Weights of a small transformer language model.
Size: 10 layers, width 160, 2 heads of 64 (1 for keys and values), MLP 320 SwiGLU, vocabulary 8192, 4.8M parameters.
Architecture: RMSNorm before each block, rotary positions, normalized queries and keys.
Training: a variant of Muon for these matrices, 251M tokens, 7667 steps.
Each number is 200 + 30 x the weight over its row's rms, rounded and kept within 0 to 999. Layers, rows and columns count from 0. The size before them is the row's rms in percent of the matrix's.

# gate: layer 2 MLP gate, 320x160, rms 0.21, rows 95-149, columns 120-159
# up: layer 2 MLP up, 320x160, rms 0.215, rows 95-148, columns 120-159
# down: layer 2 MLP down (transposed), 320x160, rms 0.138, rows 95-148, columns 120-159
gate95,092,202,219,195,250,220,190,213,209,203,156,224,211,204,199,223,227,214,235,154,236,199,213,213,240,143,245,246,203,194,187,204,229,238,151,245,175,231,185,188,177
up95,097,164,195,151,195,257,166,162,219,208,206,184,282,153,165,228,209,176,193,252,181,183,249,224,245,192,190,212,125,239,137,204,230,221,213,160,222,177,166,210,211
down95,094,190,192,189,194,252,209,191,194,230,201,183,230,186,226,224,175,247,336,240,144,216,174,196,179,146,218,195,201,246,200,179,221,188,247,179,195,174,182,171,187
gate96,088,200,175,209,245,219,186,242,186,199,182,199,208,251,203,158,189,168,226,172,187,147,199,195,248,199,225,170,169,222,170,213,238,275,220,209,204,181,155,202,185
up96,083,205,192,216,193,180,227,182,187,229,207,217,241,240,243,195,209,186,231,189,200,167,154,224,234,241,227,214,218,192,188,209,223,215,200,201,205,166,193,146,185
down96,089,210,186,184,228,241,216,209,227,212,218,232,204,179,225,187,183,164,125,200,213,208,157,227,209,266,180,190,214,211,170,233,243,219,190,171,230,199,233,146,194
gate97,101,211,200,190,171,188,167,190,224,283,207,217,196,217,168,259,230,148,188,190,143,227,195,161,166,266,172,230,245,222,255,199,196,203,214,180,178,190,193,184,222
up97,095,182,195,241,222,155,172,205,95,195,245,140,232,220,146,195,201,243,154,185,191,213,220,221,232,196,202,165,192,167,193,239,175,181,162,174,170,181,218,152,213
down97,093,210,191,174,169,210,199,171,197,171,179,250,217,190,184,245,218,177,89,224,187,170,163,244,164,209,195,269,219,183,248,169,230,213,205,189,169,166,214,181,221
gate98,106,177,158,193,230,241,180,182,163,226,172,173,224,210,215,176,215,221,224,175,161,208,227,214,212,198,228,239,223,158,163,217,253,142,197,211,187,242,181,165,106
up98,102,205,257,132,212,184,188,141,212,121,220,180,210,187,177,211,179,170,213,226,221,234,190,181,215,182,214,186,159,236,162,233,211,165,165,257,155,172,183,185,228
down98,104,170,141,208,187,222,205,202,197,218,208,234,241,212,140,229,179,240,165,184,216,229,170,200,230,210,192,197,233,232,234,207,216,240,206,246,176,197,186,245,246
gate99,106,165,266,204,141,222,200,211,179,211,171,216,173,172,202,241,152,174,246,258,217,211,223,171,223,232,194,208,190,226,197,185,196,221,198,188,245,238,182,191,215
up99,104,194,132,171,239,185,150,218,140,238,213,176,135,159,241,207,214,190,198,201,200,242,207,226,178,172,211,179,239,184,201,194,179,178,201,223,179,215,200,181,156
down99,103,133,250,228,213,180,216,133,205,204,189,173,182,207,189,249,172,205,264,230,230,241,188,153,245,213,158,162,245,196,176,245,225,179,228,205,196,228,230,238,210
gate100,109,147,174,190,162,146,221,199,194,180,207,179,212,216,197,230,258,212,243,157,207,257,197,214,193,214,183,215,198,211,229,197,183,204,184,211,167,197,200,185,241
up100,112,180,258,239,231,196,212,197,188,230,219,260,184,178,181,224,166,230,208,147,256,195,183,193,229,177,213,228,175,140,203,167,168,209,196,165,180,177,151,174,174
down100,116,167,255,227,230,168,207,196,228,235,248,243,155,144,218,250,195,166,252,193,196,208,184,191,187,184,194,235,238,181,219,170,160,135,208,208,154,208,235,239,165
gate101,114,122,228,191,198,176,238,202,261,208,209,186,226,218,232,206,214,235,253,205,166,156,186,187,155,242,199,200,223,204,204,155,207,267,198,183,205,178,233,220,227
up101,110,240,219,157,235,209,204,242,214,242,207,161,210,216,217,181,220,250,230,232,190,166,218,187,184,265,151,200,188,228,190,212,138,260,231,172,219,251,237,220,217
down101,111,196,208,195,195,248,245,199,184,217,250,235,198,195,184,205,209,211,239,234,184,165,274,199,182,199,206,204,159,219,162,181,249,196,238,146,214,219,232,210,164
gate102,117,213,188,186,228,165,196,232,216,187,192,215,185,253,157,211,235,194,249,164,232,197,192,188,211,242,240,209,182,270,144,254,231,205,153,194,183,165,152,210,206
up102,114,181,174,240,213,253,212,188,171,248,225,195,203,174,245,242,163,204,165,203,216,248,205,214,158,171,153,163,201,147,245,182,135,211,179,197,244,246,203,206,224
down102,103,209,180,191,196,216,205,203,214,239,236,206,209,231,173,193,175,208,438,173,207,221,165,176,189,205,255,163,172,181,206,225,209,168,183,192,210,212,158,219,195
gate103,104,156,235,175,197,189,189,170,193,245,175,169,199,201,203,228,205,169,207,152,203,135,195,205,237,206,208,178,197,165,200,208,200,200,197,186,242,167,111,242,155
up103,088,153,179,158,217,186,162,238,168,191,243,183,219,218,227,249,171,229,204,162,173,221,172,231,218,235,248,178,197,196,194,225,181,246,224,245,196,224,183,174,185
down103,096,198,168,157,196,157,161,197,241,152,205,192,216,281,215,238,154,178,75,160,142,196,197,201,201,238,167,191,242,214,197,199,147,253,202,226,208,187,187,155,176
gate104,083,275,228,201,134,224,158,182,223,224,199,187,201,159,204,222,164,199,170,209,200,158,218,194,186,210,240,160,184,223,197,214,167,228,186,170,201,195,214,107,185
up104,081,256,212,161,282,178,186,208,202,202,192,235,175,218,175,254,208,206,233,175,215,179,186,224,240,185,209,165,246,189,156,221,194,145,223,197,230,225,183,185,225
down104,084,216,230,182,154,196,269,215,235,183,132,206,227,196,202,166,241,203,206,224,220,226,196,174,221,207,218,215,216,249,232,228,80,228,218,192,188,160,159,187,182
gate105,090,164,180,163,200,220,219,183,181,209,211,230,250,131,213,146,215,218,222,221,228,196,183,254,253,188,185,221,169,165,185,210,251,192,176,160,204,161,151,214,220
up105,092,177,222,215,209,249,167,217,216,220,177,177,170,224,264,242,220,229,174,147,194,222,199,192,191,270,188,140,205,143,216,203,213,193,201,226,195,201,171,198,232
down105,097,167,180,200,221,216,214,186,190,218,209,164,209,201,213,194,227,239,109,147,261,209,209,204,200,220,189,209,187,187,244,221,208,150,167,185,204,176,198,205,168
gate106,107,168,189,250,187,128,181,246,187,213,202,214,226,237,237,219,256,184,224,233,235,178,212,209,198,203,203,199,230,209,190,219,176,191,208,165,234,209,232,186,259
up106,107,156,165,208,175,216,158,218,202,146,184,250,213,236,241,164,256,234,243,228,206,196,192,200,189,187,219,170,225,195,215,242,228,249,207,195,196,241,163,211,241
down106,105,183,176,151,222,239,271,141,175,282,214,189,226,183,184,192,230,177,141,187,170,209,249,215,239,219,195,232,186,194,205,170,241,193,190,191,154,223,181,219,189
gate107,087,197,195,203,180,201,246,209,209,183,192,169,215,211,171,168,210,224,268,200,199,134,191,173,206,215,235,243,179,202,220,118,202,236,209,172,153,148,173,173,194
up107,153,210,174,226,152,182,244,204,180,194,172,199,206,207,280,256,197,197,170,147,208,237,167,210,240,153,197,164,213,209,227,205,221,187,235,203,181,226,145,198,204
down107,138,192,205,223,126,179,184,212,224,171,152,142,221,201,232,166,177,171,202,164,183,249,287,189,182,173,159,166,225,167,276,164,175,193,257,198,186,183,126,234,212
gate108,106,221,153,209,142,190,237,184,210,195,178,202,214,184,238,237,181,209,186,213,214,216,226,230,249,198,170,204,194,189,190,171,212,242,224,224,164,226,161,173,205
up108,100,182,215,150,213,182,253,221,240,176,144,171,190,196,185,173,163,222,207,227,145,226,211,177,199,243,214,220,179,227,212,183,174,176,99,198,205,211,244,210,258
down108,103,191,228,197,226,171,204,178,213,212,145,216,181,252,196,181,183,207,166,192,145,201,143,155,166,196,178,236,209,233,189,209,158,191,211,215,240,174,206,218,208
gate109,094,211,212,201,270,202,156,215,246,160,185,272,220,246,136,229,224,160,204,220,224,223,193,236,205,229,206,205,191,257,197,200,178,222,176,221,195,139,193,242,172
up109,085,183,215,192,168,213,181,159,185,226,214,131,206,215,212,148,195,221,159,249,227,167,173,177,169,184,214,293,235,174,250,186,217,224,177,173,206,146,222,157,172
down109,093,198,220,181,166,218,215,164,212,286,189,146,147,187,218,154,258,201,274,226,231,223,219,164,195,195,179,222,229,148,171,177,246,179,173,207,195,202,180,175,231
gate110,104,217,221,187,144,196,155,189,242,197,220,219,169,207,147,194,191,214,227,187,210,205,226,233,202,198,200,182,165,209,210,197,129,197,213,161,254,146,200,249,183
up110,101,155,166,244,232,220,198,215,196,195,193,206,212,194,192,176,171,215,204,157,190,204,230,190,273,171,200,180,217,161,209,233,180,183,275,220,207,190,207,165,252
down110,102,212,159,201,209,228,178,212,231,180,171,233,209,218,161,164,149,180,168,200,186,191,147,233,206,185,263,221,183,170,219,185,166,197,210,136,166,143,203,218,154
gate111,107,211,220,197,272,204,183,199,229,212,193,220,216,170,245,194,232,178,220,184,189,247,183,242,184,251,166,232,184,235,173,204,194,213,158,177,229,185,243,221,299
up111,095,194,149,226,138,183,197,260,190,178,182,158,228,210,166,193,171,150,188,218,174,232,236,236,216,211,186,220,228,168,158,233,205,211,215,184,203,148,163,149,179
down111,097,213,214,177,168,209,189,246,205,160,160,167,185,156,219,200,214,203,183,191,226,233,214,230,185,200,223,184,145,266,216,146,197,233,226,247,212,190,197,189,225
gate112,107,187,197,209,168,196,187,186,220,251,251,204,220,184,217,200,215,170,224,176,224,210,235,240,193,176,185,231,218,180,209,257,209,193,194,253,148,174,155,208,182
up112,109,212,202,171,198,148,202,234,222,209,183,256,207,169,229,226,244,171,199,224,214,199,181,248,216,166,184,190,160,196,193,165,147,257,205,227,228,231,136,208,180
down112,105,210,202,173,191,232,160,190,159,163,252,166,235,175,219,194,207,216,222,159,191,218,209,214,210,220,165,224,176,166,150,219,184,225,182,160,191,178,217,201,174
gate113,095,169,177,211,247,215,199,226,240,161,220,203,207,219,202,171,261,179,236,248,238,234,175,152,201,188,156,214,218,165,207,200,199,153,175,244,185,233,210,195,190
up113,092,227,208,146,206,215,270,193,196,191,203,219,225,200,200,238,213,177,210,181,219,194,187,175,199,258,232,232,183,151,176,187,234,210,242,182,250,184,182,232,167
down113,101,270,184,216,190,231,182,239,197,184,216,222,215,205,207,195,202,182,204,268,234,221,293,198,189,183,167,214,203,180,210,213,245,256,208,189,167,195,216,197,188
gate114,101,229,152,193,204,201,257,168,213,207,221,217,190,227,242,194,197,224,159,193,203,224,204,255,187,178,190,182,202,216,138,241,137,155,198,190,173,189,226,222,261
up114,094,171,173,233,211,244,128,181,188,190,177,182,143,207,187,181,190,200,185,221,194,203,164,156,203,200,229,184,282,230,196,183,223,198,207,237,216,158,202,183,173
down114,097,176,206,235,218,209,156,170,185,190,264,156,175,209,173,202,258,193,266,221,170,158,209,231,203,186,228,200,257,163,191,183,197,197,191,149,202,140,198,173,188
gate115,102,171,221,179,234,284,169,187,216,177,174,234,245,171,231,183,193,175,224,202,249,238,229,216,229,192,196,187,173,178,154,185,256,223,193,191,219,238,225,179,192
up115,105,246,188,186,187,196,203,226,205,193,175,140,197,211,172,230,257,204,220,189,170,203,220,201,256,171,172,153,231,249,212,225,236,214,177,211,200,220,204,217,179
down115,104,222,161,250,213,201,198,155,230,173,203,238,184,221,239,201,201,184,190,232,224,172,216,200,133,273,258,208,172,147,157,230,173,152,194,185,228,177,190,163,233
gate116,105,196,197,268,190,252,194,182,172,210,156,223,167,164,171,192,210,186,255,151,190,222,195,215,218,216,255,230,164,170,210,199,237,181,229,194,151,229,164,233,198
up116,111,180,237,115,199,197,170,153,209,161,255,181,215,193,167,207,206,186,221,176,211,204,176,165,180,252,164,225,229,206,252,209,186,197,222,160,220,226,179,175,212
down116,110,255,169,204,206,196,213,229,238,230,157,210,158,166,196,205,125,181,239,222,216,194,181,195,199,227,222,180,217,237,229,167,214,197,190,210,177,204,226,222,239
gate117,099,202,137,211,216,224,228,230,187,140,172,155,164,148,178,167,241,254,202,237,225,181,200,148,158,210,185,183,168,216,176,214,188,203,189,157,161,211,268,238,222
up117,101,208,178,224,204,181,214,244,228,163,150,190,181,225,186,234,237,146,199,185,218,225,216,188,169,140,182,208,196,253,173,203,190,147,206,174,234,234,211,235,260
down117,097,183,164,205,211,172,189,227,243,219,236,196,231,210,197,166,229,228,287,228,170,194,172,248,238,223,218,197,221,189,233,192,159,218,134,233,187,210,182,169,190
gate118,093,201,166,178,235,238,177,212,189,181,176,163,166,234,209,187,170,188,254,173,165,160,222,194,193,143,202,157,176,222,172,166,182,208,217,220,212,206,233,249,177
up118,098,211,185,204,252,197,220,192,217,216,130,215,209,182,176,195,266,204,239,232,200,175,235,192,246,217,211,190,173,166,214,212,257,130,213,195,250,179,150,188,161
down118,097,215,195,158,200,244,166,163,166,215,184,210,250,178,192,192,157,212,269,204,214,104,140,227,219,207,175,238,187,226,185,240,220,170,236,207,160,230,184,231,204
gate119,103,190,189,231,199,278,192,209,196,198,192,176,197,179,239,167,261,201,231,194,186,190,178,223,188,244,208,227,226,167,151,156,196,147,197,155,183,228,212,254,269
up119,091,184,186,189,202,188,209,174,205,215,185,251,209,209,316,215,205,177,210,162,174,247,195,172,207,206,205,213,232,192,188,197,237,181,202,234,162,119,159,197,229
down119,094,203,155,214,247,190,210,148,188,212,238,220,216,185,222,186,200,214,183,185,219,209,130,192,194,179,207,160,187,167,223,220,198,221,220,198,147,197,129,236,184
gate120,106,257,161,225,156,224,212,183,237,172,216,217,217,258,172,203,143,216,282,196,159,215,208,228,182,224,188,213,197,186,195,212,197,194,214,196,183,136,236,249,225
up120,099,194,169,223,208,158,196,214,216,215,170,131,235,241,179,188,204,179,154,181,152,156,168,190,139,215,233,149,188,224,151,183,200,249,208,235,193,197,225,150,221
down120,101,159,263,215,172,217,189,129,206,214,168,208,188,177,196,157,238,192,155,219,214,182,171,187,154,197,162,171,188,229,212,213,144,187,145,171,239,178,213,287,191
gate121,082,226,176,176,205,207,207,174,197,151,174,167,209,159,169,207,181,226,227,207,150,197,98,199,236,278,242,199,194,197,278,223,253,200,202,228,215,247,184,164,183
up121,086,237,209,226,173,186,217,172,185,197,214,206,203,203,190,206,213,231,136,217,175,201,148,137,166,242,158,169,178,217,182,156,206,200,207,206,261,184,246,235,180
down121,092,143,240,256,139,183,177,278,248,230,224,216,193,232,162,181,184,167,162,201,240,228,229,207,191,154,192,228,192,236,170,198,184,175,222,149,184,224,189,197,213
gate122,098,210,235,194,175,182,276,129,175,243,170,191,186,196,243,160,212,202,180,213,215,206,245,215,174,188,206,232,189,217,177,142,188,207,209,155,246,172,219,166,216
up122,095,190,158,205,243,228,229,205,147,212,232,206,146,184,200,198,221,230,209,193,196,224,170,196,263,167,205,224,222,170,255,179,253,218,212,218,255,252,200,230,229
down122,096,218,204,161,132,226,213,203,182,195,190,182,206,278,211,173,173,221,158,225,122,166,187,214,169,201,214,190,201,227,215,170,193,212,189,177,173,140,220,191,202
gate123,097,200,168,146,195,206,218,191,223,193,215,178,197,179,236,264,237,142,252,227,185,229,208,195,173,238,215,232,215,253,175,221,202,193,182,209,212,229,221,115,201
up123,087,204,209,190,225,213,153,195,181,240,221,248,212,267,193,174,207,216,199,224,212,247,236,222,174,210,141,186,216,185,233,258,177,172,198,214,133,219,194,236,221
down123,092,186,230,194,186,216,144,207,181,236,188,191,193,237,160,221,201,231,262,203,205,287,221,153,187,226,169,169,198,216,230,224,181,176,262,194,165,237,146,177,197
gate124,089,213,207,221,154,200,230,237,146,202,168,171,163,174,190,193,192,169,181,194,176,226,171,176,122,172,171,238,206,226,207,169,203,128,221,197,177,193,221,168,212
up124,091,235,212,219,156,175,161,171,175,227,213,225,146,189,178,181,223,173,193,165,192,252,207,254,181,202,158,175,203,211,260,179,180,208,218,228,238,186,235,148,236
down124,091,214,220,216,227,242,241,219,208,195,200,201,181,190,212,219,186,217,109,225,200,230,207,208,177,196,230,197,221,205,197,220,235,214,162,216,167,159,199,248,186
gate125,092,168,177,289,202,152,209,162,135,135,250,205,201,182,217,233,228,204,176,169,137,180,173,186,220,194,217,287,213,210,212,171,198,249,233,156,199,183,153,151,195
up125,093,175,221,224,183,202,188,200,197,166,204,221,240,191,194,206,256,202,170,130,188,206,226,159,230,178,184,227,211,181,239,170,209,215,240,180,182,226,230,184,214
down125,089,222,199,211,206,191,197,215,199,197,181,194,195,175,170,212,254,231,33,203,221,158,229,247,233,226,194,188,220,135,206,204,217,207,217,188,179,181,174,190,184
gate126,103,188,227,191,230,203,182,179,146,178,175,220,214,217,215,224,210,178,223,201,199,213,172,160,208,244,240,179,142,126,217,211,174,257,198,168,202,164,156,234,228
up126,110,236,211,181,230,198,192,251,241,186,198,162,261,156,174,203,219,157,197,179,171,235,181,224,216,211,215,163,174,184,199,193,177,143,152,191,195,198,180,225,255
down126,108,196,226,173,204,138,168,210,229,207,245,210,180,204,193,137,190,274,220,201,203,170,225,218,223,158,147,246,182,228,200,216,183,182,151,192,162,180,211,178,197
gate127,090,232,170,233,215,197,249,222,160,219,226,165,189,194,228,201,211,197,217,183,153,221,207,206,214,162,161,203,265,248,162,174,216,212,201,226,171,205,167,218,215
up127,085,205,161,174,228,215,213,195,189,198,179,194,194,200,214,242,238,219,222,205,200,193,227,221,202,264,197,261,233,228,190,208,189,197,199,189,193,231,201,182,239
down127,090,196,222,173,187,138,131,194,240,178,194,193,214,186,185,226,211,157,144,208,197,235,179,222,217,181,241,199,267,295,242,133,199,249,201,207,206,223,255,161,207
gate128,107,221,167,228,198,240,210,203,233,153,226,186,202,248,185,190,181,232,194,168,151,170,172,179,235,221,143,161,200,147,247,177,163,184,171,161,226,171,163,228,158
up128,101,211,173,191,232,206,126,176,225,155,249,244,199,219,220,164,191,185,242,166,208,195,185,197,177,178,170,193,196,183,215,233,179,171,198,228,250,249,234,256,192
down128,102,229,213,171,204,214,240,202,220,211,146,225,171,171,146,200,220,239,166,169,134,172,206,216,183,207,190,222,200,186,213,196,227,235,235,225,208,242,234,141,216
gate129,102,165,214,193,206,229,115,175,260,139,151,175,252,167,220,232,169,203,213,191,198,143,248,183,185,155,250,257,238,184,209,204,205,179,197,188,255,185,149,210,198
up129,100,215,206,203,206,226,230,245,213,131,170,166,207,167,224,229,251,231,234,200,219,192,210,196,256,195,186,192,210,249,173,181,163,201,167,179,212,195,194,172,198
down129,103,162,188,197,201,184,256,210,197,169,182,205,161,209,228,206,191,192,200,206,201,261,128,195,191,200,165,179,193,217,203,170,231,232,223,167,173,229,205,181,204
gate130,117,196,195,154,233,175,213,175,205,236,175,230,194,189,224,170,193,168,242,200,234,213,179,207,191,138,192,155,147,217,209,190,197,132,174,184,213,208,240,237,207
up130,102,160,236,200,219,148,168,184,176,193,201,204,237,208,181,192,288,251,189,217,187,174,218,169,232,210,250,182,199,184,232,162,222,189,191,164,225,182,158,209,140
down130,105,192,214,205,156,221,261,230,187,193,186,112,234,185,250,231,185,185,235,202,165,219,157,200,174,206,207,225,212,236,167,204,222,189,167,167,201,286,246,142,170
gate131,088,174,212,228,155,194,238,192,202,180,201,195,265,244,206,186,231,194,168,271,224,138,202,214,227,157,256,172,201,180,236,212,185,180,245,166,169,205,163,202,158
up131,087,192,175,214,113,236,206,161,174,215,176,186,261,262,213,254,208,183,198,229,188,134,228,194,251,162,206,168,179,168,242,177,240,143,173,155,196,198,199,188,229
down131,091,254,236,206,214,189,193,181,232,173,174,224,203,214,216,194,261,202,103,215,212,213,190,186,223,195,241,212,196,145,218,209,247,196,151,194,252,193,223,166,228
gate132,098,185,175,206,180,179,164,205,168,148,248,263,251,176,205,244,176,185,196,261,167,204,170,227,222,212,259,191,203,182,184,179,169,182,234,206,200,147,197,226,218
up132,095,246,264,199,166,187,222,251,219,178,187,202,156,183,179,199,212,186,231,249,186,173,269,203,186,216,175,196,161,217,230,243,182,233,214,176,234,197,211,219,259
down132,095,195,225,225,182,222,265,188,242,195,205,159,215,186,209,201,181,213,215,218,196,231,220,126,185,178,212,253,208,214,223,234,213,194,257,162,193,259,236,151,220
gate133,101,210,212,197,184,197,196,222,219,197,198,237,234,189,243,201,135,240,223,177,205,229,230,184,241,196,194,186,141,201,159,223,191,222,166,186,229,176,240,135,173
up133,102,198,223,208,144,219,188,201,179,209,152,185,254,169,135,225,236,196,205,227,162,199,264,268,168,229,211,163,219,212,167,178,150,224,189,213,244,168,161,202,213
down133,097,165,232,203,198,220,185,174,207,215,195,202,229,187,207,215,187,159,218,181,193,202,122,161,188,260,204,172,232,214,235,181,226,204,155,177,231,202,202,257,206
gate134,094,211,106,214,255,206,194,203,205,162,223,176,205,187,134,228,196,195,194,166,255,216,178,182,195,240,175,233,236,220,197,181,222,246,201,195,184,222,191,164,174
up134,101,230,255,209,184,234,201,213,221,205,224,168,209,195,186,190,162,216,199,155,186,185,196,183,201,203,209,222,242,203,177,219,222,182,204,193,207,199,193,174,185
down134,095,211,264,210,178,194,217,202,223,205,156,246,166,198,191,184,227,194,283,220,270,225,211,176,199,185,149,255,193,194,223,197,168,161,239,233,224,218,195,212,199
gate135,106,206,171,215,223,195,234,188,145,235,189,162,214,233,190,193,162,252,259,190,198,183,195,210,200,270,175,193,179,212,226,216,225,211,221,238,207,252,170,197,168
up135,134,206,153,225,164,187,189,202,237,229,206,224,142,155,229,187,156,208,202,190,232,230,198,198,165,138,155,184,142,233,202,187,127,157,223,202,208,173,246,212,231
down135,120,264,157,178,157,218,213,208,253,209,185,233,152,205,195,175,167,183,102,210,244,210,175,237,207,205,191,239,225,198,213,211,138,213,235,182,222,201,207,164,184
gate136,100,150,168,167,230,258,222,213,219,204,204,130,200,178,216,201,200,191,261,175,240,174,207,234,221,201,207,205,235,188,209,210,195,118,187,200,257,230,259,175,182
up136,106,229,200,222,158,244,206,159,204,165,193,188,221,221,263,210,242,228,193,234,234,189,193,185,184,177,168,211,188,212,172,213,194,206,214,149,153,190,249,155,196
down136,102,199,179,132,136,178,207,214,165,223,226,237,227,195,293,212,234,186,256,215,215,263,213,197,223,202,213,184,192,188,216,181,229,240,242,153,185,159,190,187,182
gate137,096,214,176,254,185,184,163,186,159,172,204,229,213,143,180,238,186,211,227,207,218,174,188,206,207,186,163,198,203,183,205,162,212,199,165,217,207,264,228,242,210
up137,090,142,219,202,223,209,230,219,175,206,177,198,155,239,235,193,217,200,203,174,195,129,155,246,207,208,271,189,197,211,245,209,184,189,170,211,185,200,150,133,180
down137,091,216,176,252,200,191,186,190,193,193,214,235,172,160,210,203,142,215,207,207,166,135,190,207,218,200,178,180,167,201,230,188,201,259,223,166,154,218,250,240,217
gate138,101,214,153,167,136,231,182,261,227,195,200,149,197,224,216,203,160,203,189,198,125,184,152,214,254,211,199,217,164,207,191,205,215,203,235,185,191,211,185,167,228
up138,091,183,177,226,232,147,151,193,182,193,240,192,196,215,182,228,181,196,196,201,223,175,217,208,210,205,219,135,193,213,242,206,186,198,225,178,236,182,169,235,206
down138,090,200,166,181,214,193,245,285,213,204,217,225,221,181,186,215,186,230,133,240,206,183,159,223,235,190,200,154,162,217,200,150,198,249,237,218,181,183,167,212,171
gate139,113,248,248,213,277,196,204,187,217,222,252,236,186,171,207,236,135,216,293,193,190,225,192,247,182,189,210,218,152,237,177,236,183,200,202,232,231,210,191,216,251
up139,104,227,188,209,211,156,167,204,188,222,199,159,241,207,242,243,194,188,160,187,131,219,216,161,171,202,264,190,171,188,232,186,176,194,173,213,181,208,180,170,217
down139,098,172,164,186,188,185,213,233,206,220,192,208,222,176,207,213,205,196,33,152,197,254,143,244,227,161,184,174,192,171,207,256,139,225,250,185,199,181,221,197,197
gate140,110,175,180,186,206,188,182,228,186,183,188,212,158,251,159,212,188,241,253,167,219,209,245,149,213,191,206,190,172,250,175,175,258,166,209,161,234,210,113,185,250
up140,107,246,181,187,187,211,203,214,193,217,200,200,244,169,193,213,199,228,191,181,145,182,205,251,194,140,185,172,177,197,179,224,252,240,262,173,201,160,182,193,211
down140,105,218,229,250,225,193,198,217,229,221,178,172,170,202,206,153,190,207,266,179,193,249,224,171,229,200,236,184,187,167,199,206,203,126,194,219,195,227,165,208,240
gate141,103,200,223,148,220,224,146,213,232,174,223,197,265,240,220,214,220,188,268,173,175,167,226,205,198,208,194,198,205,194,158,162,226,199,250,217,155,149,224,212,192
up141,099,202,225,203,120,158,194,152,183,169,194,185,188,187,184,200,147,162,163,222,207,246,214,214,179,249,188,203,218,148,244,222,171,166,194,234,179,227,174,176,209
down141,100,224,160,181,219,156,177,234,220,210,213,199,147,188,163,192,192,226,346,176,237,176,205,232,175,197,214,195,175,206,225,170,183,218,189,194,201,248,183,232,195
gate142,103,135,205,218,164,194,179,224,194,250,156,146,193,230,223,254,219,261,218,254,190,190,190,196,181,193,187,204,206,189,180,193,161,172,205,165,174,202,231,159,214
up142,103,184,193,221,162,190,233,200,195,225,211,258,184,175,221,177,201,245,209,176,180,256,173,202,219,232,167,185,222,172,166,267,217,198,212,211,205,202,228,163,194
down142,106,194,181,170,200,186,217,174,249,194,210,209,238,253,151,213,171,145,173,238,195,125,227,202,155,220,178,180,151,224,263,201,200,162,211,197,165,219,214,236,233
gate143,104,165,228,178,202,210,176,207,247,195,213,243,222,193,136,229,211,192,236,244,170,222,197,222,147,207,230,176,171,202,214,189,175,197,172,232,242,193,227,191,254
up143,092,193,201,168,234,214,195,214,224,173,164,251,163,194,225,153,199,162,194,178,180,165,187,267,172,178,196,201,236,229,201,206,207,242,218,213,246,222,196,225,186
down143,101,221,189,193,162,157,212,183,177,200,201,185,209,159,176,209,198,256,204,259,158,208,176,131,204,263,243,225,199,149,171,237,165,207,186,216,167,181,188,225,228
gate144,102,219,171,227,228,207,217,188,191,217,136,182,235,193,224,193,179,210,199,186,253,143,200,198,200,259,261,224,202,154,245,187,191,260,190,187,228,190,205,231,175
up144,093,206,219,207,199,173,267,212,199,211,210,141,237,211,209,187,175,190,239,198,188,148,214,192,160,168,224,233,235,226,219,192,189,252,147,218,213,191,209,175,156
down144,096,142,201,194,178,180,184,192,155,261,220,207,126,215,152,189,208,176,207,233,217,178,213,206,164,228,191,138,179,200,165,191,194,160,208,173,209,227,238,206,244
gate145,101,163,152,206,219,237,198,310,196,195,173,180,195,182,221,224,182,204,235,171,190,235,242,192,184,243,185,230,208,206,240,187,227,190,190,173,198,200,224,186,216
up145,098,273,177,170,230,226,208,191,167,207,199,204,230,161,185,150,179,206,197,199,221,225,209,234,216,190,190,192,185,235,194,243,298,193,227,217,189,160,153,216,232
down145,092,210,225,170,201,178,206,224,215,153,195,203,210,250,200,197,219,188,288,228,237,215,182,239,199,179,159,258,225,259,261,185,241,228,192,169,181,236,148,192,217
gate146,098,145,143,241,185,194,148,219,174,201,193,201,178,208,228,231,200,166,177,203,227,250,229,185,172,299,174,237,171,214,191,200,159,200,184,184,164,210,217,200,227
up146,094,211,213,202,181,223,193,200,295,163,240,180,179,233,188,257,165,203,266,217,182,185,227,152,174,235,173,207,236,209,202,257,170,189,176,203,231,228,231,227,199
down146,096,165,198,191,197,236,169,197,154,236,168,185,239,140,169,146,203,199,175,221,188,216,183,180,211,205,220,177,161,165,232,188,155,188,209,206,155,216,193,158,206
gate147,096,159,138,214,223,218,229,197,154,190,236,176,191,181,248,203,197,218,214,241,159,194,200,196,179,156,183,177,215,187,177,192,212,230,198,157,128,175,178,219,204
up147,095,220,213,166,172,181,229,247,221,143,175,188,266,204,168,203,135,235,177,240,231,205,197,240,226,175,225,153,173,170,174,219,214,175,154,184,193,135,208,230,205
down147,096,182,240,207,119,223,198,225,189,250,214,206,190,223,188,216,215,191,308,155,236,262,221,211,203,205,199,224,215,192,166,185,179,168,203,250,206,153,153,197,200
gate148,104,227,182,157,170,250,189,182,189,194,209,218,179,198,182,178,189,225,281,230,220,157,219,223,224,174,209,186,180,232,201,244,263,225,224,211,215,257,203,168,155
up148,107,125,173,193,163,209,194,229,147,198,179,187,142,197,224,219,198,265,229,189,202,177,197,230,179,154,174,172,177,167,224,221,230,121,209,181,243,231,188,238,155
down148,102,149,141,189,150,186,207,250,257,195,163,220,170,215,211,173,222,234,162,248,162,188,215,157,228,159,184,213,203,227,212,176,227,170,195,227,182,171,190,137,132
gate149,099,166,192,218,147,188,186,179,235,220,199,218,183,237,248,230,219,256,185,172,199,208,176,201,185,225,180,207,159,191,201,190,144,239,169,197,184,236,283,228,226